From a checkpoint of a small transformer trained on Wikipedia: a variant of SOAP for these matrices, 201M tokens.
Each number is 128 + 32 x the weight over its row's rms, rounded and kept within 0 to 255. Layers, rows and columns count from 0. Numbers have three digits each. The size before them is the row's rms in percent of the matrix's.

# layer 7 MLP gate, 640x128, rms 0.279, rows 322-358, columns 0-127
098:230097155142060097062072171143137119079129101132095169104140197139149122140152158182148110142115108141108142146138153125109140137151144137183149107096147177140115162127129164130153083177125140153115132135172072068181081161174136093081147104143139113168156129143165147104082140115116119160177078163142120117126136107042133100139081165144109084136133151102129065106114157143091156064134
097:104041101133128162070143175142125141177108130126077113109164076108071161126112092137109194121130118141130091116141145140156120071146085166119139102185118079140089115135125123074084138137160167152136155117070083097135068128109092120109111102185123101117115167071183090100109075114094152129130158148159138087155122038105092165150134113076070094113137074118109096131078130087128112151127
098:102158176085109123089136082122201115132146141179158111151148114177123141100129129112142097160138111137099149116065133184179090110135147155117120140135160138116091207159124147111158185137182144075090147100170146106127077146130120109117077144174137120066174122172095101073158144066127059110127123143199095178090080100181117121173119162132165147130128145126149136056099140102179128111141
107:142118129128092096113126144082092077107125149133092116074129120114107144088148121095105087160136144092176101152130182150177128147070157161128143093159100137086157081164136108139171185153124113126163140117148121127173150166138144093058117148183111058085103075098164145093159106104160059095173139143152107154165144068160148194108162184086139056132108077153148117182117150139125163162105
097:134178139172179155111160146140112149105117108143146122105134126176177194190102117143119129134122146123179041148111104124150204105163110125100119136164130203181149102143077170074187082137128127127116158153039143151136142112140148088089184158159072084126158138138134148118117098123141088127134159141110129098134160157111149069169150122106145194120127078160131151082095170150146184113094
102:077070112126128098149176118112145107127136097168151120114139130110176129068036142118104123130120161072135117130108129120182108173105106086117124162142126118116131114122077083136128170099157081140147121106111085120109157099100147154137125118105132186182077118182168137101097093175153117120150141097111075129084062096161052155129175124171032116088123158152144156142060112129111169184158
105:161107137188130121164140111108122140119126153121140065090174097124183150100171207119174077087169133130120098075129151119151108134091125123134075164104059096079091136185197115109149117154052093105151155140106119124127118110089120122180127129184075139060156136152089149076160142139138132127141100103127160130084138202103131120158111111145123158142108090158151096157174164121070134137192
105:137182095116145129146171086154094082118176138160099154107169082138153175151111142117165119122146073116098127096110125097074151081155180090123168162139119083127187122181142139110191093134161141068132191105078089111151174044135179090149183106088125134097110140133085169155095109116078140175088140135111087125138092161152135118153154181137073118100140135146095153081159120111100104139171
100:099127110113198185138119104180114188173142152106113145135102081142125131114152128119134143172144179081111120109100130169134173042138150160154219109097116105113144147075195166147167121098111129201081181109145076118132151130153122073166166153127120043119114136141106095143107090181108111108063114150170144113120143162138124103074156147187149109125141112158137140118123141140155122155073
100:095095149120175172103094131086145088106150108144154119113133132162091088080126134159113167125108107193109154152133125232122114097140183199183136086188120142174143111147204125151131121115133144123130144115175118195146105140146147074141108107183138124112121168104129081101049075160118125092111139090132106189190103096122119155137155150118148084152112083165121175162089110136138099167105
095:116103087166126142122135191108145066063154152119148073106122168125100133187168051100113111155141139110129096116149129140205116091126162179145111120123144110090143084112131138061140136179169149184069145136147199118106115138106174128111076109116103145084123103118110098104167148088128104099122141118106107052077193101145153095175090075127150136140137142123147107104154143141129185058160
099:116125120197103168124136071149103074124110157128122097144123131143167043145074106097098052116162098104191086118115087111135153129129086114098081143121124167111174054169161186138091204121117074156116052162158121142181166096132131092142109154150155124176112124159118148176105165149120116099117115138077132121094179141141122100137128110090140092102124149142158132119136098131213111145160
098:205088225140210171123135168115155112086083109155148103099102134128115095124118141134154169127144096126141144166116103190107140134107076098150141133148158134039193148138097135126161152153111136166129116162093156084107110126139130137131103155127162096073162071107170146169120121136163146147123123135063157087082117124165127193146180080106140177112139175100127144087133162124091164106183
096:139149133073102098162162169140159101125132164107111086132098129147129158125094135131103132133191122129159160104159147160126160151148127158116124150189128128072139074127158184114123160078162147124136133155103112124131146121132206132151114084089096161168108126167129070077073176167024085176101126091117095089095075115129166104089216114149156103147101121123115176155113103150183179120098
102:123090189167188114162162122118080181156125138129146167160137120154138176109171160158092147105208142180133146161089122162141101132147152129108085128138136149112102167080099098112065124186089137094169107110082137151146091099115110139094147102105130132143084131100144183160127137100163090177184161150104134142126076089069122177146179121174146184120163141123158184132129077197107164109161
095:135147094176214107113173164155154083083110111171110166139126181152180138115118141115087117149157081137125156150152175146167148114186159158085087153159129117115110161102083144102099108103096102087164176171117080127122105132132165079185132126162152164107142105172153152135105155063181122122101143147131077044155149156058130129097112115157103192167140125134170121092096180114106125163122
099:136135109161097118149148140152135068101104089097143159169144110182114185151125072167115184148151168101124161145204160152147126114181157153095105107120176096110124152165113082061178202085159160107145115125154170079106060131150087144126104168092209128127125152147102098102173130160097134091126161137133143200120145121064111107110146153135145070118100140164100107150147115126177090153133
098:127064109202171103166105090161102125128146109118122149061122146077138112163173122144127127125135158174075143083143083141107109134041139119156123029106117140152138119126101178085141131150114144128176101122131109063160165071101133112115126107104090114150164112113143174130121143106184096078146128099190101115126072152171120154211111152168146161087154190129132159107116125082131101142107
104:114087178121169068111120166153133114168117169137097110169092129075144105209117145123091116128111118141122169134149192158156146090143150120119101074163097118176182083114137141137092085089132146102111139130164094124099169114155121061114123142122140071094093109115120101126138135162078160119116089132064122174117054101046174140128071179198135159121163109089102139092154142143098174147153
100:139127154162146056168106139078070094117182133143156150138123071137126115154107032163170103183148141138124194142127180143128113168105139137121130123130133037129188133115132192107122157184151130112116179111115121100147099095114187150172150140172146187108133151164174169152139141112125145154154129148153159173144055152170110117112170176107090147136150127154100134099111181094148089116157
102:151069136159116191135145128103136121077162122117084114155098191110131190115103124078150121176077147149108132133161152098145148127140164145131135105144108118113107167125090186100146128095147132103091087148178110111118084095175177095101158128120114084119097150136120116143063081141074166116182183135133119066102159098126129093179190097106062124123131061138151043146153108097200117140135
097:090095138178109116177118088095091136119134132140123107149169106118129160103116161119173152144172146076097081126117149127157191115145116140116077054149137115168075128133093170073126153148108158214123119133138132152146136147214095163129111134135117154036157126154180180125148146063160079146190186065146084130125139119122137100143091123137110136115121174136118189135145118163081133143175
093:164127139112145134133089141207120111132096114122080126133103095093085114146147162119179132161135149155108145114116118141119142088122065165156136101136147153137118167108112174127134092130109149129143125114157138112164110115186113145098071176140145099081150133149082254107114135204167079095154086207149127098183136148112140137111055118121210144165145091116112098103087150131102078166091
101:166113163106091123206052142089102173156128104142134111112159083109138130071142180125112143143141086144127139156133074177157092111121200144099113126150151136128123112154148083119104118104155113064173142092137149125062197122100154134140161102108091170153102079168155119102133120152106157112150110161108174166061098091103098109120147191182040105113134119079112166129156125173128133179117
091:125106120131147192132083122067179154072137172163124158110080163160128127107103153111070124149144164144092111163182141084132189122143107128172140096183152196105112151126123164102120127120111158109127124153103112140107205128133117096120159141086114082095119146185141112088117101081165202099140160132129180026128110082147138120128140091067133211153124143098160115143157127136105118095094
099:125208139147144156139111164153159076151110127125108195113166149123111118101179078100055139143156151105120082146115109126144112162164098116133137143179124171139155127165123091107205080089149144166137108118081118060153163032111084160100121127104065191109139152092107131150166142074158120123096112146066119141124076143115098157144151121093127104087141114113068138076151140136083128120083
102:127143140155198119142118095146119105084124101132098103127105113126101087159131076098156090139123173114139160107146129141130138054117151208157160069111115152129117142027125141130114092133169142084151173084090038150161121111042173105162125125100148100130111051091089142090128073183084153153099125163133125139136139133144131158153164122141140118133109130135109041118164169123101092150135
105:123068113101151110142160145150188105160154085098156153168123145144155051128064109107121160130154188146143156167135093198121076141106111084128108126207142184091128098161082066102119121155118132174162149059167106091184091109127190109110068119106174118146181103137128137088102086119086129092127115170090114148129133158143078179116100115110141097177118112166083132129112116128144123117145
094:087184092112160120157118085115156108118101098115114135129163161112128191102075066083146081126122137168135111199147181159133170131118129091150123090175119171118141104058132127142131111135151185185136140143136108174107171114091039154090156095172117112169165131140162128120115176163137076136118183174088144097152141072131140112152140109154123195111106083085085082112146158184116117122155
097:076136106117116112117098072115149121159175078115174102124133173117171077147122138171145149188128080118086121087144084128098181087122152133142081098154103161087115123026152225166087117136082124145129085142082099140109173076141180107121126095101162093126162176085141107107133157129105088139129097133136113100118086151148126126161179085162097114163113164195097135099153148162160128114115
105:123098070164129148120209040147092099155137145121096072099176106149125148171131162148113140089137134138131131135076125122167150175163111153145079165158148090128100164155070148142126149114111103082095093141095118151115106213098201120108169138183136138168133172103129148081118126199158156160155125116109135165134158093146132166109092097171097142088095124114159113072076125156188105098150
105:126094107134101143143134134121062099136100139115132111132161130157134187183124152083136130206102129131137093124148164149112200171130190124125131076118138093110184111109206131147146133204147088144095115166134136145128123115104187121087121144170149090102119176090162124140060089145067089082137119119084159182151078135180172201095158154181154101122141138115147114133080112094166117155135
100:122178104172139134060139086129155114065114130129125185183141110115123110132112131125077100097143079142114146099075172163181151081076054095164136162140120143083112139134140158158111152137110107132137113144068100126128164137130128170174127154203213192079139164149125113156103194109125092123056120117102136133093117120081120084142166077173161159138158078150124158120119175139104108131123
097:104107132186103074105123159069160185134157127177120111103145115166152158110157156159131092107162048150182139090135159148057109115130130131125117080119109160149083113122119157145106104162107167112136221089140126138095115111173107207063107090177115112174158156137089144150133134173146147118171103157124143101124126107089117181156119142103142113147120157135150111183139130161049096202102
099:030139122081136158111153068151107130153105066125092116109089134114099105145162141119167129194134091148112115154149158123139096083124060157125139122114101178112161100163112128161122195188146121139196133126139135099041082139116136142143086113179144078117169084187162132146092130120101071087118071104148165100111174098101105139113077121113182145148160104095144140125087135123142162086145
102:140133101130134131054118052140117127185114080148088083140158138110150121143144111111111084122125129161104169132139166120088217165125101152161163159138103194173130197137063136130116188110103115101137137137143124111123172105113166155126095094109145116134082165192140106154173121172164157095109123111117098136148071098110083029147141106141165068120131206151115154145150135112114107150088
101:151116158063152112089116135080128092148153110131154143131108147138161097112150143141161077126132109175066122129165097127077107111140143109144109149147113090120120138099154113165149109074097083079139125099087100089134055103144110122109147118135113074099048160140114135141087164223118093088098121136070155146185074054116141066145141107158161188146144157141130128145070169099189120107169
# layer 7 MLP up, 640x128, rms 0.274, rows 322-357, columns 0-127
109:101122091170118136161131073134096113143173112163166092129063094071145137091168103141103093077116153057119095139122117125138137166081168115136168143091138148121137152134188120192156135109061151150118112130160138109144135138144124132086159146142070096131080113106143059113053093159107152130123172131180128127188140080097125155114125168135119182138118140051175180173088115132185111130073
097:092029131133143124087137087165171134154129125137129120108147145156141117157152131154138171064219121129070127162127109131089076137145057121197087148130149123141198083128131093101154106136151094167140161155139142094147187097168081115155124173081090085137144152100101185124066111110122179183138160136090123145120145094100175165111138116143099122158151157149108148115149136123149049104132
092:127171180124099086114113090123078104151105077128148085138130122161151172133164128142168117094167095117120097153099191109129079119154204134180125152167172146084088169096114117134097112146129128195149083145098136148134181108155092119110144169140059174161159120169109102143154137107068095136134182121081097102123135218148172139093076164129175147143112114119111116154156046109108106163115
105:129102153100145150061111140111099073172209167150152124167178197118104040149124102141132151138106129170147127115128098153073083100061102114161203149140212122111106100080134155156121159070177142161100131083133107128151109098066118129100104095116161134134142162097116131150118139143109146158152169151165133111156161163170144170157150101126129111100078117147095189094179141116123155146140
094:140137127115174053149085151083098192129163136138085175130118105064104200192114163096119106156129114128092118113135182097161141189123100127162060135148161128114134099122166104157171123110142143101164088200126123093129119119105088101083108135085148103177075124074157097125196130112144123165149122121071158086119138179123138147074152089110136158084159087137069098153161101098105142122127
105:148110104133150157178102130124121157119043162127127111138089103210213162152150156088102176139155098114156100109062143094140142073099169137086145099144147124097155095117127081075104056104146124099104047128138192164132102123123107111111073106132109130168135125097093149147177105182176100070132138122153113133159129122145187169142109160105160129046137129084118091116131112131123120144150
114:087112149129112113161112080153142152103089149150088095115116167141147123092118139047102140158067156128132120157090065117166172112140151106112144134109128170207200120123172149148105153156153056139116109092164112087189103141173063120097150118182121117164131115081129140162115093215066161090114096160108101125141132144132121083106106109155174129086159076121154099141146109113124098114060
101:129140168106132149101078126175148078106082137202115117129192106077134136104152066136100176085119121118107081131156055144139122093110152109124172128179132175187176110125174139116200119065167145088109090115133120147137120119096169173123122191104089121141097092096100126135143128126161126113178183131178130126131094142123103155112090081100117156116098062154068177172127134070122106147111
097:125168124121054110101108134157143126126190151105124145135076122150094114157156174131101166114143078152133159152136130152097140100114081123124153112143117211157116118134133130132083109142182132132111097101051142067161196210156101111172158104154128105116102118096100128084092146101090093074106098105077142101090189065135134128153123177164105171140178113120122113162111167179166156179078
099:134077109127082082150128126175094111115089117121150125155102050085126168106141190128140083190189098171111126097098140122111145169088113116147219108119116119126082143150137122149084153124099073118152078116117149137103064147087127183121145119085138165122116111121144111137142121131086153176139118151106149092145111125144057152082152096152069120038117076105132140164120059165175089108137
108:106093113148110193151101208082126117134136124151088148106115080083156121105167177046128145086163096133133152092089094115080147129166169123113118085186124152105087164101088140119152133126185151115175104173129171141111098093114196089141171174175146148154106186136101110112071160164174125127122134093094156133149124153136127116177122126039148152117091158107172157175118148139117088147140
101:144117133088172110120086171182158105142134125112061128110121118126129105084131097139203164133133132144179192109146182170093131137104119143181128107077124143137089147116127098108144136146166159143181170125152107153126093106143147149068043100073135126120124190181121136199150142091126071177099133094172095145159095180123174139142123103142151114126145189102131112157075094158133123214124
101:143102193100132062149067126125149154098120135141121123160110158089101120098102101107106120108131082115116171183100127209087102141075141100140109109175129168136109216143109176121115152046111200137177139117122128148138153141158132150166116076082121115128088129068096166148126133077178158094080122127087118179126159089085131181195115099109147164115140081103104093140150110125121087129127
101:143170158105170105133115133109109121154107097152149104083146103103098087083161120105090128184068088114134132158092153084130139114131172075107097135133178077154117179220144114126130160132146126124120075123145061116102138109106105045125096130063127132147134178108115100186121147103130122113145094191092099140133103097162077102127131099120128152139171133079094148136132152085163101150011
104:135146110155113151154140110111086084142116164134138137121143162110174129157115147135151190103122060135193159147114131110150164181129082097150120119121134068125089133088105196135167177098139136162142144142154119134110110192110093108084070132159127124126105144143174067095133172154112090098167125113087166075209095182136114150097126122124137103122066083102141120055138182118093210081105
096:154123141148118168096078096129123065101138225179145120167198106109113088085163079192158146128096100082132106170168114144183096120091124155112136072125112136107078156145070091143157121119109132123140051138142174149086075155156178133142114138128140121117105120148093159078150165111165078087141118097160108145108116108162139202160172122108164141094122157128125144159058124150124143126164
094:123124084081125111165134104105191132125133124076155176057150105163098104091170113083135140145133120117088097141142107110133107114127171177192139094158102155162098130150105140113149088087126092117143137176060112121125067098073193074124173143104103116078099095155139107093088179135068106146140120156096089137196098135179090152128135185123162079092105093157123128115075120080108146083110
099:138087194130144162102145136161165148109171141140122169131106129144121118048185062078180154108115107137120063156130106143175150030102162155108135091102172126124125204099119173118076077117096138144134095102155109144128107146114129114174099125082101122125117060120138092115138099113134144127112142134119175072141116136143059134147150114104084136060169125179126116087098084180166150162102
094:127152150071091093093144136109092138120161163160109190135134127165162160143127100095088135113149095188110145177133133164091134168145098112171169138107142131147111084123144135140123157112137057109112134119082163129156089040114160118095212138151091104213157153155186138113102159151090116137119092160135166104135137175085169057173127141168103176078179078103168101135115135115102159119124
099:127105133181164161177137081151093152112113131191169136161095113116100152158196137156114127103111115116151133119092064080170126142125127143154108106154131139128141139088065126097176163174150143110176169153127167157090152083112113140144179113094097168089184129179162116166136087119119126078092169103107147187150164136121199184097140127150161081173159181132077151168082102108141156184144
103:092132128114131143163092139145135255174114146196102140147132123143130087108146150125156158123171100135141104175149159139123070148114086116089083138154107160156127139157089075151122102107125121116189159112156079146072200113147164142102043121099124119138108125158150126127129111142168129116130133146132137169090167179105159129124100215141086104145096113123118197100144192125074134096095
105:186159156149155105119133141113076073118162134125165113118109158149129089120171058101102118066092081125145230155138153172141114121147117124179111092079085165112138130111142117130103128091122162140052116085101118139099189110129126172146110100119128097158122079136124077127136125188149087107116104161109140178165087131159099157087229177108137195163140103094109094144136139094113118132131
098:108105135149188141117116200089141133157145152108084122111079131188139153132149129153043144151101133123128185193127103148152116141102156158144136128172174170115174206135139145184118143143105141121096162107118151148129143170043153052090105084111135088135117184144127099154133142129136138121100147105086125170125107128094082147113110066090133127085085156179164113158087093161082127145198
099:132140195094104136175164123141153179135141137109109140158136149087135110200089146137146136127104084092063112129090130113117138130188128085076144104122103164124134139136096178133083132122145122079046128144145116148074084176148120128101079112134087103151096151238111115170079067120126043101122096137122138114125144125181152194157151055168170112148115126145101102129147100149120150109137
096:123128109134135103140143069081148137115122131189160172138110168048094142092163170095122105126159103150130125141123064120096164096126146145109155151180129124093090064113119122166118209133160146196107127121150114122115129084099104077081115112120084136125166189200182150151159140068150113155120183166146159091156176175093125145137143121151177126163166130140095178120183128108145174172159
096:153222127162115156163122094158227130125148131082154048107187112119138138086123147103159197108136149131097112152133116138143130096116103129142109151135169132103105124185124162154150157140093151076136125111125094147154158099158130079130179117115143058140128159074152134195190145144125121111111140108178163186156096154167121144110100099099190141095167174186151141121161163106109138090167
101:124160080093177056136138120138096076106087162098174145061153133132164070064102173124102187153119139094154136123093123175162128182121072104113109134180103123161155163175060092179171142137095152172122112131135143159133132103197116129097127085161104131172097142118150133113105173143124167081150156069099207126104138111118155094146139090114127167106151122079129085117123099129145130182141
107:155106124165154114129140151156155129076147099124128118153158135086056118143202119050177182092149184115154131175125136115139155143113095091134155112096084101120147180113158168162100088195091073096118172160138137173123056098148121169121088099150127138143147136155158142155137113129061125163149205126153158104118088106130145124198194099167105129139151096104118112108099110177092129179127
103:164157126106063099174146125144108117178190125146089153140137090130196159108136077092094087079143136102097134055112131124074084141157120116125077175151162143121159089137207152124154109044118080160119108152089096127117128118097104167165176127129145061109104152144098113150135121138129083148147168131104191117152164175138136136133074096149148105136139137157153180165156202077106127132146
094:146112163083109123072161193085125145151149150157120124107107101119114149150121139146106160148193169147143146114177146114131106082195136113169136118111111131079127095134135183129134086156210127140155132095046102123139143130177110119157111112124147122216100153098138155124184106094194130150102131125127200106095113126097216108134096111145058093117141146169106101157149210152113112147107
097:130067119150160075168206152205115080107169192108102129120153131164104138119168108066153130121172144140132115107121149170144129136130069059093132136128117116123146074145148091100117149163100099149117064112108143147168058155132120183125085133123144101168111106121132185118130087115101088113130142141056175152100128133198160181063107119126143145128137175180079160133139121125170173135115
100:148145141125121109076135086135105120117145151078178194078199123137146063138154141147139139096187101104088142072117174145101051137142151095151090107125082126119137067110121116127135177133095095118138058116131156127126100079143082133090099121075120097092121123115126086136231100147161155092098088112121146093165162153113134146130110153099126153123083119099116093075089083125183068104106
104:088094103160141146145153113172087187150166130167134120107121163158129101100168079143184137124115128061139131135152089156115041128125124083107143154116083093155150101133142082094161125124122136156198117070124129171095118115000128114150131053134080087122128125123188127080097159120114131122114136131119130147152142139138099133100152133176173073061149155133108100139124059132113157122153
096:106107095136118086131153191132085138154138177100111087150137118055119115113087136115119074176113131144171167131113170152165086153115138189151127077144147178159070104131159132085094161149145100108143132117131094131147168191122128102140046126141169132158109086085152151094117169091126163119184104166132084092163117101134064154123071099097150135134136117164065193131112137085084074151167
107:092136112152133200192122132098085131095138148169125088139150117134102155163142158125168096120139150090122063128119126164158165147135080178055122128150146098110093131210137152144080076103144104099145122178125159121073153129203135171108142113072077136124080087125100092166144131180146139109156108070101128135121145125091088106118108147125098126218051103138101154169167103158104158118118
098:157114127094126119109133135048089119158100154145082141098092132124142146105115132150107121115091131177141160161084077102100167104196113087151187112086137139090111132047187167120113114074069129104094177116101206089124117136090125174164096160183156103091088140117126122185128121130115098149144142095124094142147124205153101095148134156152138047111113095122079136123114154175152069140128
# layer 7 MLP down (transposed), 640x128, rms 0.255, rows 322-357, columns 0-127
109:125123160138132186157158106123171103100080130179138093092125057136148108111139157150076145111199108152151115162130049162162106110147128159116114119134108166117142084141202104161154107123049165151150170165162160142141119177157080104161149129096068134164152118115168184105111158101182112127139151078132132139115102154179141099194138151115167140098111103135128186191083075149164106117109
097:099131165058146124105157123081146120144074123153119125161139124105156167123147088143195125063164161163080140135186100096148156122161099112148173126189188083161105142069120097075132157116118147188102160118127120151181228117157091141186178152072115151153110118080080159119123141138142138139170091145134132124108148131134130148149117127151109133135084130056132091088113109096125075174086
096:097122065169151181094118124091112153092092168131160150163145128124099094089109143133110096106132114149141123101137135164076148161171108110119065182127126169126129047140097090171125114188133124112184170093085152160111125158196187179101101105087159170098175130100108123114139119098147143107126110120025157135122160167138088067099100092135103094161157124105164144170157116157103115185139
104:161163136130097143115132095095076152134138220154111122140141188122148096125168155132159097175128133143105057065140165119126130067154114167145167147141134144120129190096136168071119102167129181149135158133081120117129115106130121124083054124086146153114185091189170167137134158178150145081141184108125114147109117114166159173095169174070158093091083143133146193135159117136157176122139
098:121197166107159138092097163113165144163138159091180137104130148113123172123135137144094104087203109135130102113234152110167082160153117092131082095090121150158115076106182130125091168198171083167122164162119148095132173125113104125172123069110124064082123120088161174109141127109117117177124129117101162142124125191079119098094156122076111118117168108180157086147163156121130128163145
106:077159112146133091070140058184183086106161133127160151138138167118111170131093122122113105106157128098050130083130092098117147210121106169189089140156129143091142149108127160136210088106145129157163124103151117086174156072130175118116103184142139143114182144102099066079112142069115103135187160184111135166157110179113152102132102123119087146134135160174137141170123129090117135100135
109:171145092158128133066100083108149125132105132100154106102138122129186126117123125131137103173123170099180140023132136172125109080137089090151158136115139142203116091140107085131112127137054135141100154188157149091110141147160157067042117105130094155082100115160160084143138127179148122124097078172136081135186168110161100106106102107117148179141112110129134073118125097146163162162196
104:102143129157082189090110122030130122189089109111102126148061156124078102197114108121105125144119153143127194131123066175097171151137135123066059145118089158125106115168123152146078163156085153178124095130172121100178137118150114171103086144142107160126076120102135044131103156154131114140113099175121063103078136102119123117066091119136101152123136113091073123100139121103147143130134
099:121108163125089195098123175120139122150054123136094123157186150131167130139150164130139178134125132068103120159114126153108112151125134105109099150132083121112157164169107175111090160131128122137132074139137153123169109107130158130122110083105146088163106103099121082125087190151068145157195156098099162070195104142107131143207094097122078175135103147115067061138109109111183098046151
094:145186142165086087130130143076085155114137158142209165110169133133169117075134155137155101088118084155129158143136146117127107069128166127175166097149128172115184133175111137197103155155121135135146125117164096094171097106115099175121113149195153162153109111094066119101138145130132114139101136153166052106121100099154144207128133094112123182204113070099149130204133127109080110137139
111:125111148145131116099166114129092119140056119169180077191099118093150068098124074113171111127113132151178160150158125139130113167172166161173141155066118098147103122129133097113164116096164148150133107165144142141093164152151193136142117200079103175122127180109120087114123161105177090075155157106130153060130134128108086101111134111234110120161121187159156117177097124097082138133101
097:105140111126129147102075168113083159098041146147155129126112079139118113087141094165107079126149136122131090073163122134108138155156094168127137111123083168097178111168145128137121107191068177120132179100099159060114135096111167132145112092178084048140177124197087118120140101122131138134170158142125103099112169127191150119132120104106186106168141087140102061156105120097193126080152
102:116119086084047119158136121129151158121156162058117132115176186114090098170132164076032163131084118091149131142110092054125164141126125159137130168095166080144123139075056102104144137134123167119094035142133095097121113153176119078154126128134093139107111114145131157124110129159123115119159096083087149180142111171108100119111109136156138095072116129170117144166082104071116094167136
105:171105093147144160136098144090125123151156097137143147147151157093138095136077091145150125141143128110107119142122077169193136146142151170089131079157148157063166121135126139115132140106151128140089182107131178134106113126171010074208109132106135105153091140148075116117085154143077165146176097141123124160142161134126120182176184138102191186106187145124160105129126152107075105090068
100:114144137123127197146157184162111118103138146177063100138103106153086120136175135107074121109113119148126170127204103135140104137087134158184137136145122109150139173167167158136127151157125075082109132149218076093077102164129132155106166160139085111113119177089082155129127111113132072149164093082064148087169151162145178115142145057084121100157156116164114156194150147106109119103167
096:136094086156128129128109131151154089220110082066106104090129130069160111147037075108130132144158154136101103117105142159111123076165154097154176147095135134063135131180153159139187125119125077104139113148195150120139153107178128063125104133128091124147133123149131078112135136150119116167068183101118121075130108150095150147099117151151103139133103122093070160157122109109087046057128
095:170130123152178178079034118085150129146107169158116148099144122146178089108128153138099149107140125105123164116120116172140126142159133108087058172139197132144151089126140141118147161162114103177153087058097094193164203105176046148170142145146098103120190124133108153123106076112154143132103134069152134063109151096102130153084110147136096162153116128157172111104176121118111107168142
099:118089158097082139101088138165158058123205076126109153108146173146152120134172143127190165179092114124137091194062097122136126116106165097146068109100125087126144158121110136102142134072054116131123108166158119137129108150142065166080164143111119097105128108133125131127128147199095096120183128112092114158104099096151144181155142177166109156133153150113030082133135144148125066134104
094:169109110146100120110164152183131166132136123112084140178117159183249118177101129101169152095095132164124111142143160082096085101097126093110138104109098145160098126160117122138155162130121162179135113113141128075150145114137115131129133132076122083110050075122084135094131110105090186132173172134120110197162059192069136116146154085143120129091121148154055133142128156076158122143143
102:147086120128176146195170117117169147146150154152100113126139150108125081140187143111104090103088127124060172163155081105105130160182133140128100066154141168105207169098151151102109109088156148191115130088129143125167158147147130171118138140173145133125152165131187137135165103104104132168091186074154148099171103123108121117097221112139111131221143067164130128110133131085098094132155
099:115138162127132136104146131088127200157123130117169115129155106166203141106170141110145123168155121124091108166166112165162084098186095157134096137137151109117116110117186124102101135105111214155132141139186107103145100096141107110060079132077121194096149074172143119116195096163179135138059148149127147129131141149157112075172193123079121176141123126158126088221124140146105131092114
098:118132170152104068099151108081114139184144145119104124093085183148117132155187206113136084096131155111171112154194125101077154134111158145120077094153111106110147150104111100069124205102120076145104134114104130096074108173187146196099164120111120124072138148140121167134174154120123105184153103137060109118163115107132158146141207124160149128135145163198129107137132156158117125187151
101:139124092074145127117122144108101178117149074100103106132104079119109093071140157157117146196092131110089105084170106145116144134159063116126146093067151074094118091139104140143126114118187184159120124108110145016167161162105145164116070139114171111095143152141107135079137110139169166173102083173086097100162175122114107154111122070130132144140121103120199071113083128164140095150104
099:174085129148115148085101137078138119154079115126152157099137037148115124161119065083107094113131129165121108145100156149130077131138131127152138094111220121103123112134147172176152132152112125081133093161128090105141149145179121126134100095128135153106099077113054113127151116142106170196211119151073181124090152128076107092092040136142163134125152190105154184168111099153125126134130
094:115140113131168075082130114108161187155175135146191100132155111165186139110081138113119168160123167092118143112122140143178102111082132079091198081122182160048114188117139180140127104097116132118177155121114171148099127107137110132160163140104090123081108082114160148106117129178149170147108153109153154115146058131085130140163055159069115125146087182157129127124118135081052125101107
094:104120050118130135128113142127175102143126148126105086103165163152199108117175196110086126078082107109103181165149087110150131120191136118025151068119114118157135166111146100145142114114131084157108174167145143158100146123110110166167166152119164180140124075120114132121185129116096145173125133142133118160084179148133182137161141054161078116159130082141106119127089111125076080121182
101:205142091126098120143172107113115129124175077155141177121142122133155079075131115152090065152081170108136151211127106138071054089147074175117113143132127127115162157088114182135096142141144101150135084124097093149115114126115146173105147090153143090148071136122098148107069159098146201147183162153080140104066137102143096170135107119093107118126158168142119093143126087184150084136170
106:135116111114139122072143119088110159169165144107139114144093164156107107089089126127131153153172193133225146132092139114207099137089124095098134063086129118096139170069122078083120101112109122071114095072158145110145136129142132086130144117105151133095102155148129110174139101114089129128185139141175122110110140155067158196160145102110093081063146140146161128110058072127158076072115
102:096121097123201133170118097199161113120154122156222075140127126093164086166169142115156095117151131110133117125135132158107133148099126140188153126148101136130109092138111151113084151139132159153110157152123115193087136069138082130120139148145112110096128084096144125137136128187137080137124163090081145220057123133117153146112097154142193151146063086110084114169145200148122091157196
094:135156142155138126101123123123103154144180120144119134111105099118089124147133124146132075115129132153158181164162094128138115053112139157138104090150075132094166177103094140128139152123118135119113064090094129146121125079090159124112112084065186104119123106117133135146103106100174086173139130158159171151100115165114158051077108186255128115152048137127076166165135139133157158106067
098:151127145132147174127137076141139142137185137142093129119115140128116074120120103129179144183144116169148124121111125103098104131183117116114161104152115176129143125138132112171117163143199113158121092177052099203075176094134119160149195080117189171173115060108078143079117108096057103115131134129104177109198106139150152091130171169156102162148069118147134156144122117080086104179134
103:130123115108142145140148168091143134216182148142151151095176160132119075119144130110130121142145135170112088148163174133082171117103131178131170160095188095159130106125103166133161146122197180147113114082147121115162127091144111170089148113155113179109112120121129149153136170120144169069192209104105101179143145106181141150163151115082091118142071117126127110090113032141121145094057
106:133096154144176116121138110148141141071104121120116086118113170144103102110108105171159090122159077125146046104131154128115057132101122190177159201158130122126055112125109122088134133172113161105161097145151072152140151114072174086138084128154165079083090178189133125108094148085123060080122126183144092127086140161057147148131157095152153140112149084104113153158115102181137127128149
103:137096101147137108083044106123141105115119087116071118140161173147175111088135088080156126109132169158163129160075078145178131152110114165100153124177155107080122134140086095146129079138107089107179107091124169108156136124102141147152118182157173156120041081101170131043131134163109114145104107169053073165116111118141132138135138162175098143124164093149086114061169116100127152123135
105:110133149114076113125116155110125147162137107149128116151114155132120128170130118123198105185139095131117121219130077150069120090150136060133097161095171112115178065157168142112167159104110140120131143068127074142121123177108130151129092136080082160188122101169119157090134155128102138111155100074108161130220186135060099136089118104115131163131043132118117157141138150086131137107191
102:166065178154055066130106146108095142148121129099154125089141075083126131193159093065149166105138132122113120101107148118080121060132127165110124164167133131125195154111114197139111148177133129145137137129164076158093089109117132122124164126162055175104123075121115074142120122119148151120161138140143169121219116098073121235137084098146133152139107142126138139115151123098091148153137